Each number is 128 + 24 x the weight over its row's rms, rounded and kept within 0 to 255. Layers, rows and columns count from 0. The size above them is the row's rms in percent of the matrix's.

# layer 7 attention key, 256x256, rms 0.125, rows 214-234, columns 128-191
size [114 120 126 113 112 107 103 108 111 114 113 112 119  92 103  73 103  91 101  94  90]
[[147 112 100 117  92 161 164 138 123 114 137 122 144 123 147 130 126 100 168 125 153 168 103 102 114 197 110  99 101  89 108 152 129 105 137 104 142 127 107 143 156 156 147 117 126 159 137 160 145  91 127 167 120 133 151 111  89 121 154 146  85 125 133 171]
 [106 106 125  75 109 143 106 113 156  98 136 149 113  86 132 137 124 128 124 156 132 118 128 110  90 128 135  98 179  89 115 152 150 156 120 129 110 123  94 117 160  88 120 102 136 111 121  90 119 123 104 139 140 117 122 151 111 145 128 116 135 121 122 122]
 [128  93  97 168 115 157 146 133 168 147 162 148 138 101 143 198  97 146 122 162 157 122 156 144  90 129 107 152 150 104 106 139 105 102  67 120 132  89  96 118 174 128 115 132 128 126 145 113 139 149  98 140 133 115 134  98 155 124 135 120 131 119 157 134]
 [146 121 106 113 170 120 129  98 133  95 124 141 125 166 110 152 140 127 128 121 136 114 157 133 146 107 140 104 113 178 141 151  88  94 120 111 115 128 114 100 124 116 107 125 150 119 153 126 125  69 127  99 126 151 123 148 145 129  90 166 130 114 144 118]
 [118 127 160 137 161 113 119 122  86 114 158 148 162 156 153 136 151  91 161 113  86 111 118 170 158 161  92 112 109 147 129 118 132 142 112 125 114 123 164 137  96 147  97 128 159 108 141 131 154 182 116 152 202 109 122 126 120 123  97 114 111 120 117 143]
 [ 95 121 125 127 140  80 143 153 139 185 110  99 116 129 140 123 122 138 122 125  60 128 111 114 101 153 126 103 113 128 153 156 208 112 142 161 133 113 106 124 128 131  93 177 145 181 172 136 174 169 131 114  83 157 101 122 167 116 128 108 149 111 121  92]
 [142 116 112 102 105 128 144 121 145 113 165 116 139 112 103 125 129 150 142 160 117 107 168 155 112 111  82 124 128 134 103 173  62  98 100 113  91  70 142 151 113  94 158 113 128 119 130 121 173  67  78 109 125 138 124 136 142  83 135 155 119 122 122 147]
 [118 111 128 114 108 110 158 139 139 169 118 106 123  68 139 133 131  93 144 142  77 157 117 119 116 136 165 161 141 134 111 131 185 124 163 126 135 115 159 130 144 161 155 107  97 179 141 139 160 126 126 134 123 136 173 193 163 140 168 155 151 116 133 118]
 [145 137 119 184 137 116 123 129 141  91 146 109 111 121 126 140 108 108 139 175 151 171  84 106 107 130 101  97 110 118 128 100 126 116 133 104  91 130 150 160 132 138 115 123  95 131 143 109 116  94 139 149 106 127 118 128 123 215 141 123 154 120 115 124]
 [180 139 129 155 146  87 156 124 130  84 140 122 175 107 115 153 131 100 154 161 118 146 129 153 132  86 129 162 110 138 132 117 154 139 127  88 177  97 119 148 118 132 102 141 141 152 113  88 110 143 129 142 178 107 128 117 100 110 187 115 133 105 130 139]
 [120 106 130 141 127 134 121 144 125 145 152 138 134 119 107 122 182 167 119 102 118 160 135 109 118 171  99 147 148 102 134 120 116 167 153 103 109 167 140 100 152 154 104 129 113 111 136  90 142 127  90 111 152  93 113 149 117 144 137 124 118 128 156 102]
 [108 135  67 124 143 116 106 134 115 111 149 124 115 102 137 139 106 105 183 127 196 116 122 137  67  97 138 126 142 111 133 145 123 154 121  84 141  96 130 183  89 142 117 134 111 154 101 120 133 157 107 117 131 111 129 135 168 147 124 147 118 119 132 138]
 [120 139  73 135 166 139 104 145 127 115 180 147 119 116  96 143  95 107 151 112 173 123 121 179  68 116 136 117 122 128 123 128 103 161 132  75 134  89 121 154 110  99  99 127  89 150  79 114 133 152 125 115 127  87 137 139 157 125 104 161 121 106 138 129]
 [112 128 168 138 121 111  96 137 125  98 154 164 122 127 134  96 150 111 119 112 137 177 115 151 119 106 144  82 152 172 103 104 138 136 125 131 117 141 107 129 155 136 168 163 122 152 136 103 117 116 132 133 121  92 162 167 123 137 162 126 104 109 126 136]
 [136 125 161 155 116 173 142 126 128 165 115 121 146  97 145 125 119 136 118 175  90 143 154 116 130 127 104 110 123 142 131 109 114  89 133 166 130 151 146 134 127 103 161 100 113 137 120 150 144  89 148 131 136 147 128 123 148 145 128 109 113 138 125 156]
 [145 150 161 149 127 177 131 194 154 160 146 135 171 105 121 114 144 127 104 127 116 133 196 134 121  93 144 140  98 152 119 108 153 140 136  87 137 144 191  87 160 156 138 130  89  99 101 120 148 119 151 154 117 122 168 113 110 120 155 116 134 159  91 120]
 [105 119 165  74 153 132 140 148 130  94 106 103 105 136 125 124 156 123 147 106 109 168 135 118  90 145 102 150 153 104 126 154 129  94 154 182 120 111 131 119 127 107 158 148 134 159 184 143 132 132 117 123 154 140 120 166 154 137 168 125 152 131 176  88]
 [100 130  94  85 162 130  99 131 112 148 178 140 139  85 142 135 127  84 135 151 140 115 173 162 128  81 134 109 128  85 127 155  88 154 158 130  99 133  63 169 164 121  98 151 164 135 142 178 133 125 115 130 160 149 111 103 101 145 155 138 121 122 120 126]
 [114 155 166  95 134  84 145 137 117  94 132 132 101 127 106 109 148 136 156 164 189 139 108 171 136 111 131 164 152 158 181 131 131 177 168 106 167 111 101 190 105 170 144 145 170 132 121 175 143 148  98 100  93 149 143 140 118 153  91 136 120 156 126 128]
 [152 100 138 120 140 112 149 155 147  85 172 102 141 108 112  86 138 103 105 141 119 115 123 131 149  96 101 188 114 156 146 118 122 134 145  93  98 102 127 154 126  96 137 123 146  90 100 138 112 119 104 164 119 123 151 138 129 158 123  89 131 146  69 113]
 [129 143 144 134 108 132 156 118 128 145  92 120  93 129 145 170 129 157 142 122 124  90 134  88 125  97 126 140 102 112 116 120 120  74 108 108 125 179 113  79 172 101 135 135 119 116 119 138 130  99  99 130 140  87 141 131 106 123 143 173 135 125 133 142]]
# layer 7 attention query, 256x256, rms 0.118, rows 215-234, columns 128-191
size [101  97  91 111 124 102  84 107  96 244 100 124  87 160 112  82 102  97 104  87]
[[116 109  92  76 111 119 111 104 120 139 147 143  80 127 130 132  91  98 119 119 134 114 136  92 109  89 124 130 166  63  88 161 126 157 124 118 123 135 100 126 166 107 142  77 140 131 100  82 154 168  98 154 123 139 115 172 100 107 116 102 141 115 104 104]
 [155  68 118 146 107 126 145 123 173 170 178 135 165 107 126 163 133 145 120 147 124 128 145 134  95 125 123 170 156 134 132 149 112 116 146 171 166 107 110 121 146 152 147 136 111 130 149 112 155 103 127 156 121 138 115  42 144 159 109 147 122 111 131 128]
 [133 118  89 106 133 117 128  95 148  94 121 140 113 146 105 145 137 127 195 116 133 134 131 139 147 108 104 116 112 157 162 144 105 120 124 129 156 141 136  74 115  97 108 133 137 111 116 118 122  92 146 107 146 176 123  96 123 153  94 138  81 121 125  98]
 [118 128 165 122 133 151 120  87 121  95 150 155 151 127 100 123 134  89 141 115 117  95  94 126 151  81 124 125 116 152 109 123 126 167 154 107 140  92 112 109 114 110  72 119 127 143 139  71 104 161 134 119 222 111  87 132 111  76  80 133 106 110 132 130]
 [116 174 139 102 150 107 117 159 128 147 129 123  91 133 105  79 108 150 125 153  90  83 114  91 126 102 107  70 105 172 159 133 200 108 164 116 101 127 126  95 106 118  95 163 129 112 154 113 132 136 124 137 102 141 118 125 112 130 107 129 141  98  97 110]
 [ 97 114 176  95  93 151 150 144 156 137 123  97 145 151 101 135 129 140 134  99 153 149 137 119 118  97  58 113 111 113 142 140 100 113 128 143  88  90 119 108 114 103 123  88  78 148  84  74 143 138 135  96 126 142 139 124 166  73 106 150 126  91 119 117]
 [128 130 143 127 142 125 184 108 132 116 140 140 135  79 161 122 140 107 138 169 109 128 144 107 100 141  88 114 109 117  70 151 168 126 127 149 116  96 118 123 139 120 131 118  80 156 137 168 169 100 142 140 151  75 173 171 122 163 126 147 144 101 158 135]
 [141 142 145 141 117  99 140 136 130 132 133 119 131 129 137 115 132 108 117 164 164 124  69  93 162 129 131  78 125 105 115  88 162 113 127 127 135 132 147 100 169 140 160 114 101 134 132  98  98 123 111 129 105 126 121  90 158 158 118 157 133 122 115 109]
 [111 101 142 154 115  58 140 151 143  95 104 109 120 110 100 161 129 111 155 128 114 142 139 162 141 119 151 143 127 107 139  93 141  92 128 126 144 102 145 135 145 119 118 143 139 141 126 137 131 135 138 111 170 143 149 133 136 109 142 109 126 132  94  96]
 [155 119 155 107 117 134 114 167 149 139 135 116 110 127 142 135 156 121 171  93 192 138  93 157  82 186 149 136 172 118 113  84 156 172 118 118 115 136  87 161  45 188 117 118 153 125 103 104 110 137 120 115 126 102 135 155 112 112 117 141 111 135 121 122]
 [106 171 170 126 114  83 115 160 118 105 117 146 118  99  97 109 157 106 105 123 109  96 140 177 119 156 141 131 106 161 174  88 137 101 173  90 100 115 114 104 133 173 108 186 142 144 180 128  86 161 100 102 151 128 143 170 139 111 121 140 120 152 147 106]
 [159 134  67 150 136 161 134 123 149 147 180 152 145 120 181 146 100 136 141 141 110 109 148  66 104  93 161 145 133 116  98 120 127 141 118 139 164 132 124 132 128 119 131 125 116 122 108 105 145  68 127 136 130  96  96 128 115 168 118 131  90 143 125 121]
 [138  90 146  92 125 137 129 127 131 156  98 134 108 145  83 127 127 137 113 117  84 133 122 106 150 160 144 101 125 122 126 132 126 148 146  96  89 158 103 122 124 164 124 127  91  93 136 147 161 110 116 133 129  91 152 126 121 100 174 145 137 166 151 138]
 [135 113 149 101 138 104 113 134 165  79 134 119 159  82 117 136 128  67 166 136 135 143 187  96 131 127 154 102 137 119 114  86 168 164 114 137 100 122 123 156 111 137 151 121 158 125 127 152 149 170 123 142 184 140 135 122 126 121 117 115 103 103 129 148]
 [ 83 120 113 102 128 131 163 154 124 125 120 154 108 119  82  88 147 152 134 151 137 103  94 136 125 130  99 119 106 133 129 150  88 111 142 126  95 110 130 110 144 113 126 151 134 147 183 139 132 104 142 137 124 119 157 140 179 128 135 165 141 120 151 115]
 [124 123 144 119 137 135 136 138 138 106  72 126 111 110 121 120 137 133  95 100 103  88  90 126 145 152  99 135  69 111 118 148  98 148 128 137 110  94 117 106 123 110  99 105 124 137 141 114 102 131 109 138 120  89 122 131 175 126 111 122 116 140 165 151]
 [132 115 109 129 136 182 115 121 179  87 133 163 143 107  97 147 126  85 144 152 177  83 131 130 116 100  81 119 161  82 133 122  97 106 120 101 107 126 141 136 125 118 111 116 124 118  93 129 159  64 144 167 130 115 101 122 133  97 109 162 130  93 125  99]
 [136 123 123 136 131  53 153 124 106 125 149 168 148 101 128 143 141 159 155 167 149 140 150 112  91 111 126 161 162 147 119 123 125 170 111 139 126  98 110 152 133 131 171 108 122 167 121 140 103 126 140  96 152 125 154 113 139 127 129 128 137 118 110 121]
 [151 126 111 190 122  91 147 131 154 124  98 134 108 100 123 124 113 158  91 120 103 121 138 147 163 119 153 139 133 136 151  77 146 148 120 152 131  82 115  96 133 133  89 139  66  71 131 112 111 167 128 100  83 119 134 119 151  98 143  91 150  98 133 130]
 [148 168 106 154 133 146 133 109 130 178 136 108 165 155 102 123 160 143  77 109  83 116 175  94 149 130 111 159 105 108 140 156 129 147 100 167 144 138 136 132 157 109 126  97 102 114 152 143 134  92 156 106 125 178 131 150 132 144 136 126 121 110 161  93]]
# layer 7 attention value, 256x256, rms 0.139, rows 192-223, columns 128-191
size [ 98 106  95  99 101 105  92 107 105 105 102 100 102  99  99  97 103 109 101  97 103 100  98  96  96 103 106 103  98  99 105 105]
[[131 107 116 127 165 134 149 128 157 128 150 144 146  99 139 123 126 124 145 143 110 131 134 141 121 166 155 129 153 132 133 153 133 127 131 162 151 148 135 104 133 103 192 136 152 122 113 139 103 130 149 143 128 127 104 129  96 153  71 113 102 130 141 135]
 [122 147 129 148 140 120  88 132 144 102 163 112 125 133  87 102 143 127 125 116 116 150 143 149 156 129 132 106 100 147 126  97 125 141 176  76  82 154  88 138 142  63 137 134 138 117  94 157 181  92 152 122 144 159 209 152  95 119  96 125 147 113 154 121]
 [122 151 106 119 151 128 116  99  95 117 133 145 111  89 123 130  78  86 134 122 116 160 167 107 137 162 123 121 114 119  91 188 124 200 116 150 136 126 130 137 126  82 139 152  96 130 151  97  99 167 110 159 142 163 157 162 145 141 130 177 173 130 138 136]
 [150 128 161 148 108  91 144 109 150 136 188 150 116 131 132 150 138 116 145 132 138  93 124  84 111 132 138 133 114 181 146 124 157 125 114 115 153  94 154 121  79 139 101  95 108 128  94 154  99 154 120 114 117 162 146 146 145 121 148 141 151  89 145 110]
 [125  99  99  98 120  40  95 111 165 121 154  95 110 142 147 125 130 115 140  79 121 109 145  95 149 122 157 171 185 119 130 124  93 136 181 132 136 120 140 129 134 126 155 116 147 125 106 122 143 166 141 132 163 147  93 143  85 127 127 107 108 116 112 177]
 [137 104 143 106 127 124 141  86 147 153 136 137 132 128 137 138 111 123 120 136  96 116 101 121 120 172 162 169 114 137 115 136 119 135 107  85 125  98 144 135 138 131  72  71 121  88 124 132 130  84 101 110 127  64 114 137 113 124 129 132 119 103 111 116]
 [122 131 171 140 138 148 123 151 119 130 172 150 127 116 129 139 152 200 124 169 136 103  78 110 149 135 161 136 126 104 141  95  95 119 145 152 146 160 137 102 161 153 136 133 152 143 128 164 149 128 111 129 111 176 108 107 142 172 134 123 129 121 103 140]
 [146 131 124 118 150 144 150 138 177 117 199 133 133 101 130 117 122 126 116 138 116 148 109  86 113 153 136 165 116 160 115 118 164 182 160 127 137 124 111 119 149 156 172 148 131 141 132 119 152 101 138 147 143 134 106  82  82 173  98 119 120 169 107 159]
 [ 95 124  65 123 108 118 107 144  89 135 125 143 114 179 130 135 111 132 107 142 123 131 141 148 151  88 104 129 125 151 119 113 131 136 118 126 103 138 119 139 161 152 130 170 132 152 119 166 179 105 135 196 112 124 102  96 124 149 139 125 103 135 145 121]
 [113 128 118 133 128 157 129 124 102 117 144 145 132 128 135 102 119  79 155 119  77 132 180 133 114 110 120 142 123 111 127 115 173 118  83 159  94 147 144 167 128 172 108 105 124 124  86 148 129 119 153 144 132 136 152 155 165 166 115 121 119 138 133 122]
 [ 91 167 155 107  83 108 136 128 144 112 155 156 174 147 152 130 117  99 106 110 137 109 142  65 155 112 135 156 113  89 149 130 136 144 142 145 147 123 122 100 131 120 114  81 132 137  91 117 119 133  98 135 126 144 158 180 115 133 139 133 143 147 167  99]
 [ 97 121 155  87 140 142 102 154 114  93 169 142 121 132 149 115 121 158 112 150 111 153 157 139 138 157 138 111 117  89 118 173 110  68 170 119 221 116 128 128 115 119 128 113 102 114 134 136 144  98 101 156 164 152  93 140 116 178 133 171 123 137 126 112]
 [107 128 124 117 124  97 120 145 153 121 121 115 140 150 107 127 142 125 126  95 132  76 133 173 106 137 122 120 125  87 148 138 132 122 121 118 149 125 129 106 128 149 154 114 132 101 197  97 147 176 133 144 108 144 124 157 160 106  96 138 122 105  94 127]
 [142 131 158 139 117  82  94 172 150 118 143  78 103 157 157  98 125 114  86 146 114 125 125 139  81 156 115 140 123 140 109 165 110 131 193 114 117 137 104 155 120 152 141 117 137  72 161 134 133 125 111  82 141  95 133 121 140 126 157 135 171 131  88 160]
 [115  92 105 124 119 127 107 114 174 108 182 158 148 130  94 121 100 141 123 167 110 125 100 105 118 113 167 121  96  81 123 185  95 108 155 139 138 116 187 169 138 117 131 161 173 153 121 107  89 134 122 107 122 130 113 133 153  95 103 140 137 108 121 112]
 [129 122 125 186 130  93 108 108  95  98 123 118  76 158 139 122 129 153 151 140  82 121 135 105 160 125 156  97 154  99  95 129 161 125 133 131 113  99 142 134 142 104 144 112 166 172 157 139 140 152 165 124 121 132 127 121 116  92 170 141 129 124 130 135]
 [101 109 121 115 149 135 116 141 124 143  93 134 158 145 118 144 144 158 146 104 115 132 132 123 142 145  97 118 179 102 139 118 114 155 104 140 109 116 153 178 116 163 147  99 140 162 159 149 140 132 120 125 133 120 124 180 100 120 135 170 158 125 125 110]
 [ 83  77 185  91 151 115 141 179 168  95 112 157 125 122 144 128 113 164 132 120 166  96 133  97 182 188 113 115 135 160 133 117 134 140 145 141 136 173 151 102  86 159 122 116 110 120 137 119 150 164 139 123 111 129 117  91  76 142 129 152 110 104 147 123]
 [162 159 144  90 149 113 139 116 146 158 126 116 137 139 169 126 151 120  90 126 127 108 125 132 169 173 106 148 127 116 123 153 107 127 138 126 127 153 113  97 139  69 118 145 137 150 141 107 109 124 134  78 126 123 114 158 120  78 136 135 121  69 143 127]
 [144 115 150 104 140 121 142 125 153 146 124 155 138 168  87 124 143 167 114 138 148  98 118  95 110 114  88 158 137 135 124  97 125 171 158 146 104 153 139 163  97 125 114 167 114 130 157 161 130 106 116 159 123 135 119 130 135 169 111 133 125 141 108 140]
 [135 141 128 105 148 133 130 143 123 145 131 123 129 107 182 162 145 162 181 149  89  94 105 141 185 159 133 101 130  81 130 122 171 111 140 139 135 114 136 132 134  96 120 109 105 133 123  94 122 140 128 107 137  94 122 107 149 114 109 149 146 129 146 104]
 [ 91 159 107 184 135 136 104 145 124 138 120 156 151 118 124 137 111 123 115 152 105 166 142 110 139 130 107 127 172 115 122  94 122 111  83 110 104 140 143 124 121 182 131 121 104  75 160  99  84 160  83 117 132 125 178 172 136 101 123 100 137 129  75 127]
 [146 111 142 115 121 111 109 162 155 117 134 144  64 121 156 129 119 154 148 130 123 107 110 131 135  98 118 125 104 142 130 133  99  92 169 104 153  99  95 104 123 128 122 154 123 141 147 104 121 148 126  85 121 155 109 100 169  98 110  57 146 115 143 120]
 [156 121 105 129 138 154  88 130 127 143 131 121 111 153 151 124 128 157 124  89 124 166 138 128 124 135 121 129 151 140 115 157  82 131 172 128 121 150 111 152 151 154  68 115 150 112 133 134  82 147 137 148 115 140 109 105 109 127  74 128 152 142 165 115]
 [188  94 137 155 116 112 150 104 120 194 145  88 119 132 122 120  87 128 148 114 122 153 108 134 160 130 146  84 112 147 152 160 138 130 103 119 127 182 130 124 142 130 104  86 130  85 135 171 187 123  90 163 139 123 147 101 125 107 141 162 132 132 131  93]
 [174 129 157 151 140 156 125 152 172 105  95  93 121 124 111 158 123 136 140 142 135 144 163 176 127  94 148  81 128 100 124 157 118 131 140 110 102 142 123 119 124 158 130 152 135 140 154 159 137 127 124 104 141 155  62 139 148 166 130 106  99 138 149  96]
 [138  69  99 168 137 146 121  88 122 121 150  94 150 147 105 137 155 138 114 126 121 154 153 139 109  79 112 101 139 116 145 120  77 120 186 132 108 113 112 159 169 126 121 102 175 114 119 108 142  92  92 131 130 114  99 125 127  69 132 108 142 165 131 101]
 [115 119 126 136 121 121 149 108 113 136 174 130 108  94 139 109 123 148 177 135 139 123 141 112 117 122 160 132 166 113 141 146 164 107 121 127 113 139 145 128  86 182 117 161 161 152 169 106 145 143 120  78  84 121 105 134 174 138 104 146 121 118 175 146]
 [117 132 106 138  98 159 117 137 181  94 150 122 124 114 146 101 118 130 186 108 166 131 136 135 122 117 130 151 104 139 118 109 152  71 113 176 125  95 144 105 119 142 135 110 135 121  91 161 153 149 119 166 167 137 187 124 155 125 102 140 117 123 146 196]
 [154 145 114 142 142 147 191 145 131 121 120  98 132 145 104 163 138  95 121 133 108 143 112 102 109 136  65 182 113  75 152 130 126  67 127 164 130 126 114  95 134 110 142 105 128 121 133 154 132 130 136 108 100 152 123 132 118 124 148 145 145 116 124 149]
 [140 126 115 111 143 143 162 122 111 110 106 144 145  96 107 120 133 138 108 181 123 127 125 158 128 144 151 112 162 161  94 168 144 153 113  93 104 109 113 127 148 105 110 123 117 115 166 148  93 128 112  88 122  91 114 143 165  82 129 126 147 122 166 137]
 [123 105 146 155 131 115 120 146  98 100 120 146 181 128 116 149 169 142 112 209 127 161 116 154 111 125 109 124 142 108  99 122 125 151 102 151 159 134 128  91 142 128 128 103 144 153 125 111 114 138 123 129 123 149 155 127 116 118 107 139 155  82 126 125]]
# layer 7 attention output (transposed), 256x256, rms 0.139, rows 192-223, columns 128-191
size [104 106 106 101 101 105 101 113 108 110 109 105 103 102 105 100 108 110 105 104 106 105 103 106  99 110 106 106 103 104 106 108]
[[104 123 185 118 155 123  94 143 120  97 119 158 120 141 107 143 132 106 137 134 102 146 138 149 122  79 127 151 124 120 137 107 111  98 140 120 131 130 139  99 147 113 120 158 138 124 187 122 133 132 141 115 123 146 135 125 115 124 137 152 102 135  93 120]
 [128 113 105 169 142  96 184 156 108 124 123 100 141 138 164 137 141 106 124 192 143 126 104 100 143  90  93 107 141 105 125 116 140 138 118 109 128  74 102 153  92 119 134 152 151 106 174 100 130 116  96 158 121 148 118 103 132 165 121 127 112 113 116 129]
 [125  94 114 146 177 155 151 108 123 105 132 161 132 135 169 149 180 170 142  97 213 154  89 106 137 148 125 132 148 130  99 134 127 141 137 137 137 135  89 128 106 135 134 137 127 128 119 148 128 122 138 114 135 126 107 142 106 123 159 102 120 137 164 139]
 [113 108 156 116 124  97 184 159 107 139 127 140  98  94 153 117 123 143 144 114 117 158 132 121 143 140 124 117 113 138  84 131 173 143 131 138  67 130 119 141 140 102 125 131 111 123 123  45 144 143 151 127 139 103 122 112 125 151 115  96 139 118 171 161]
 [121  99 148 148 112 146  95 129 144 144 120 108 117 152  56 141 109 127 121 179  95 132  81 123 113 115 105 131  99 116 101 135 142 134 148 133  99 127 130 128 106 106 108 175  71 161 146 125 104 127 116 148 135  89 152 143 165 128 149 145 150 125 117  94]
 [122 149 116 118 163 145 175 151 162 131 107 108 122 131 110 144 108 155  76  98 101 145 171 103 143 100 124 141 106 160 152 157 127 127 152 101 126 152  97 101 180 133 140 156 123 100 123 179 134 144  87 126 107 147 123 165 121 153 132 125 107 160 127 147]
 [126 147 146  98 119 131 111 116 138 110 152 111 154 140 154  88 160  97 150 126 166 108 154 106 124 130 116 131 145 132  98 187 177  80  72 133 105 116 173 105 137 137 129 142 125  96 132 122  93 123 135 115 106 106 143 163 152 144 166  88 148  99 146 126]
 [120  99 135 114 148 114  91 111 138  84  80 130 131 110 113 116 125 136  88 135 102 122 152 134 103 139 156 122 143 123 147 161 118 122 173 139 153 119 132  97  97 132  80 108 131  75 182 115 133 144  94 102 151 117 147 135 135 156  93 134 121 117 143 144]
 [155 141 183 125 103 121 136 134  97 133 144 103 173 144 123 120 132 115 131 123 166 138 129 140 174 172 129 161 136 117 147 120 153 110 115 125 118 130 143 149 104 117 142 107 117 131 146 128  92 121  89 105 126 163 130 127 114 111 131 129 181 131 134 102]
 [122 151 124 126 102 111 129  85 155 156 136 148 135 181 126 124 125 131 134 157 134 141 104 138 178 102 146 150  93 183 133 165 178 119 118 120 140  68 111  94 140 123 143  77 135 122 188 123  84 146 135 113 127 127 123 114  95 107  87 133 145 114 149 135]
 [140 124 181 175 130 139 138 173 110 158 122 124 113 112 114 106 146 142 128 136 146 182  96 148  83  98 147 102 117 155 154  80 139  96  96 119 134 119 101 158 144 161 126 118 123 119 139  99 144 134 142 124 128  91 114 114 147 119 135  60 159 127 127 153]
 [167  95 101 149 135 151 121 103 111 100 101 119 133 136  78 104 162 135 151 101 140 137 112 113 151 138 101 109 166 145 104  62 147 124  94 135 108 121 150 117 123 112 117 160 161 107 140 137  82 128 154 142 156 137 172 133 121 175 145 121 165 145 124 119]
 [138  85 172 139 170 129 125 136 166 123 109 125 143 145 175 100 116 137 124 129 127 160 121 118 126 131 152 123 127 161 142 139  99 153 149 148 141 160 133 189 146 106 143 131 116 117  62 159  65 110 150 124 130  78 148 111 119 115 160 160 145 167 128 112]
 [149  92 112 148 136 136 141 122 136  74  99 145 157 120 138 159  99  97 163 157 122 147 113 156 157 142 120 117 121 146 127 126  80 116 119 122 113 111 151 134 166 140 106 126 115 160 114 124 142 150 161 134 114 146 130 124 116 104 149  63 135 128 137 132]
 [150 130 117  99 150 108 106 148  91  89 150 129 109 137 127 113 116 138 106 118 143 125 168 148 144 120 134 155 125 130 113 133 142 151 156 131 125 104  78 163 120 148 101 158  89 155 122 157 115 114 130 107  93 111 150 148  97  97 159 128 130 145  80 127]
 [104 140 163 117 126 142 143  91 101 128 116 131 141 147 140 129 131 147 122 170 107 108 131 133 158 103 137 129 107 137 146 128 138 104 145 143 118 205 124 116 110 138 184 145 104 150 112 124 128 129 128 102 118 117 124 146  93 142 161 142 123 174 124 100]
 [119 124 133 139 100 161 148 118 156 134  97  79 162  89 118 130 117 101 153 149 148  88 131 129 115 119 174 100 110 156 119  84 122 110 149 116 133 135 114 159 101 113 144 159 126 135 134 110 144 123 112 150 125 126 114  96 144  99 147 129 115 129 121  87]
 [143 138  95 129  59 116 101 119  85 111 125  95 133 128 123 117 141 143 155 134 119 134 147 153 115 102 113 115 152 124  96 152 115 111 107 131 157 145 122  83 150 114 124 197 149 148 129 121 113  90 122 105  80 122 133 109 149 197 133 132 155 109 123 120]
 [ 95 130 125 153 126 153 128 148 149 122 120 115 135 122 162 135 121 129 142 117 193 143 137 131 128 150 137 153 150 149 175  90 117  83 122 147 142 144  98 150 133  70 124 131 113 115 114 120 121 127 133 138 122 144 112  70 165  71  82 146 120 130 106 124]
 [137 140 123 124 151 156  97 111  90 120 110  91 112 168 165 116 105 132 154 115 175 126  81 108 135  81 104  81 115 172 141 136 154  86 153 113 155 136 155  87 124 120  79 114 117 116 140 114 145 115 164  98 122 174 107 157 135  84 117 143 152 116 177 134]
 [130  68 127 125  94 103  83 148  92 126 141 160 120 155 145 116 167 124 121 113 127 132  89 144 148 146 172 136 126 169 173 136 131 141 146 157 159 175 117 128 119 112 156 150 148 144 137 142 114 162 137 120 130 134  85 161  95 147 105 110 124 139 120 140]
 [135 121  61 105 142 120 132 119 140 106 107 119 151 141 118 110 127 158 153 115 111 153  78 141 146  63 106 137  59 144 120 172 106 173 130 145 122 128 157 100 132  88 108 105 171 124  94 133 198  95 131 141 100 141 120 132 119 140 160  80  97 126 157 127]
 [128 136  74 125 159 119 132 153 117 156 144 129 135 107 134 138 135 140  66 134 120 123 126 121 114 140 134 111 108 127  93 152 137 121 135 123 127 168 138 127 173 117 132 101 120 147 122 151 123 167  95 145 118 112 147 159 101 121 136 162 134 123 154 163]
 [160 125 158 145 145  98 121 131 125 146 122 142 137 125 119 103 167  97 179 130 108 158 120 119 128  99 139  99 132 139 146 102 166 130 130 121 127  96 125 136  97 147 160 106 100  78 154 160 112  68 132 119 127 100 114 104 153 119 151 100 122 121 106 141]
 [115 162 173 138 167 122 121 134 106 139 139 129 152 146 117 128 131 131 154 107 105 129 158 164 131 147 103 114 121 123 102 117 111 117 159 135 143 114 124 144 108 103 116 126 134 156 110 129 143 140 107  89 154 133 121 131  98 223  97 127  75  99 160  82]
 [137 116 107  84 138  89 136 102  99 122 135 153  93 136 146 116 115 109 158 156 130 120  80 148 136 106 143 153 126 120 126 110 137 192 125  87 120  94 147 157 155 103 153 128 123 131 110 126 120 119 155 123 143  94 164 131  96 128 154 154 160 105 126 106]
 [104 132 112  98 164 140 145  96 138 123 108 168 117 118  92 114 121  95 139 157 133 113 122  96 125 148  88 117 154 139 104 117 151 128 134 111 103 149 137 141 111 134 146 126  91 118 147 155  66 100 163 131 171 125 140 129 112 100 148 122 111 140  98 119]
 [120 162 127 110 133 130 101 120 122 106  98 130 120 110 142 143 146 158 133 137 115 125 125 107 116 122 153  98  81 117 151 146 126 143 112 140  78 171 161 112 110 139 144 109 132 124 149 141 151 159 133  78 138 114 158 157  83 130 150 116 143 149 116 100]
 [137 154 174 134 125  70 125  93 115 107 106 135 147 115 133 143 124  91 156 134  81 112  98 156 163 105 122 149 157 104 151 136 142 152 104  93 141 178 117 108 130 159 103 128 118 118 107 107 136 143 144 152 138 111 130 129 149 107 147 118 159 129 169  84]
 [146 116 143 117 106 123 125 138 160 186 133 140 155 127 137  66 141 138  97 171 140 149 124  72 119 118 169  91 137 128 110 174 133 104 133 135 123  96 112 118 187 123 126 154 142 139 148 160  92 104 138 161 133 128 121 101 125 126 119 102 149 111 140 106]
 [124 139 148 150 128 135 131 132 108 118 147 127 142  94 145 163 135 102 126 123 140 118 120 123 131 125 126  91 113  99  76 100 170 123 124 140 104 165  94 156 177 103 138  98 143 136 156 104 140 160 109 161 143 124 103 118 102 138  77 174 131 133  87 141]
 [ 94 135 126 129 129 167 144 167 119 163 105 139  97  97 139 161 149 130 138  98 117  82 119 147 143 130 123 105 121 136 122 195 104 132 125 123 129 112 116 145 119 149 132 107 170 120 151 141 177 130 131 112 156 101 123 119 116 134 152 133 125 162 175 143]]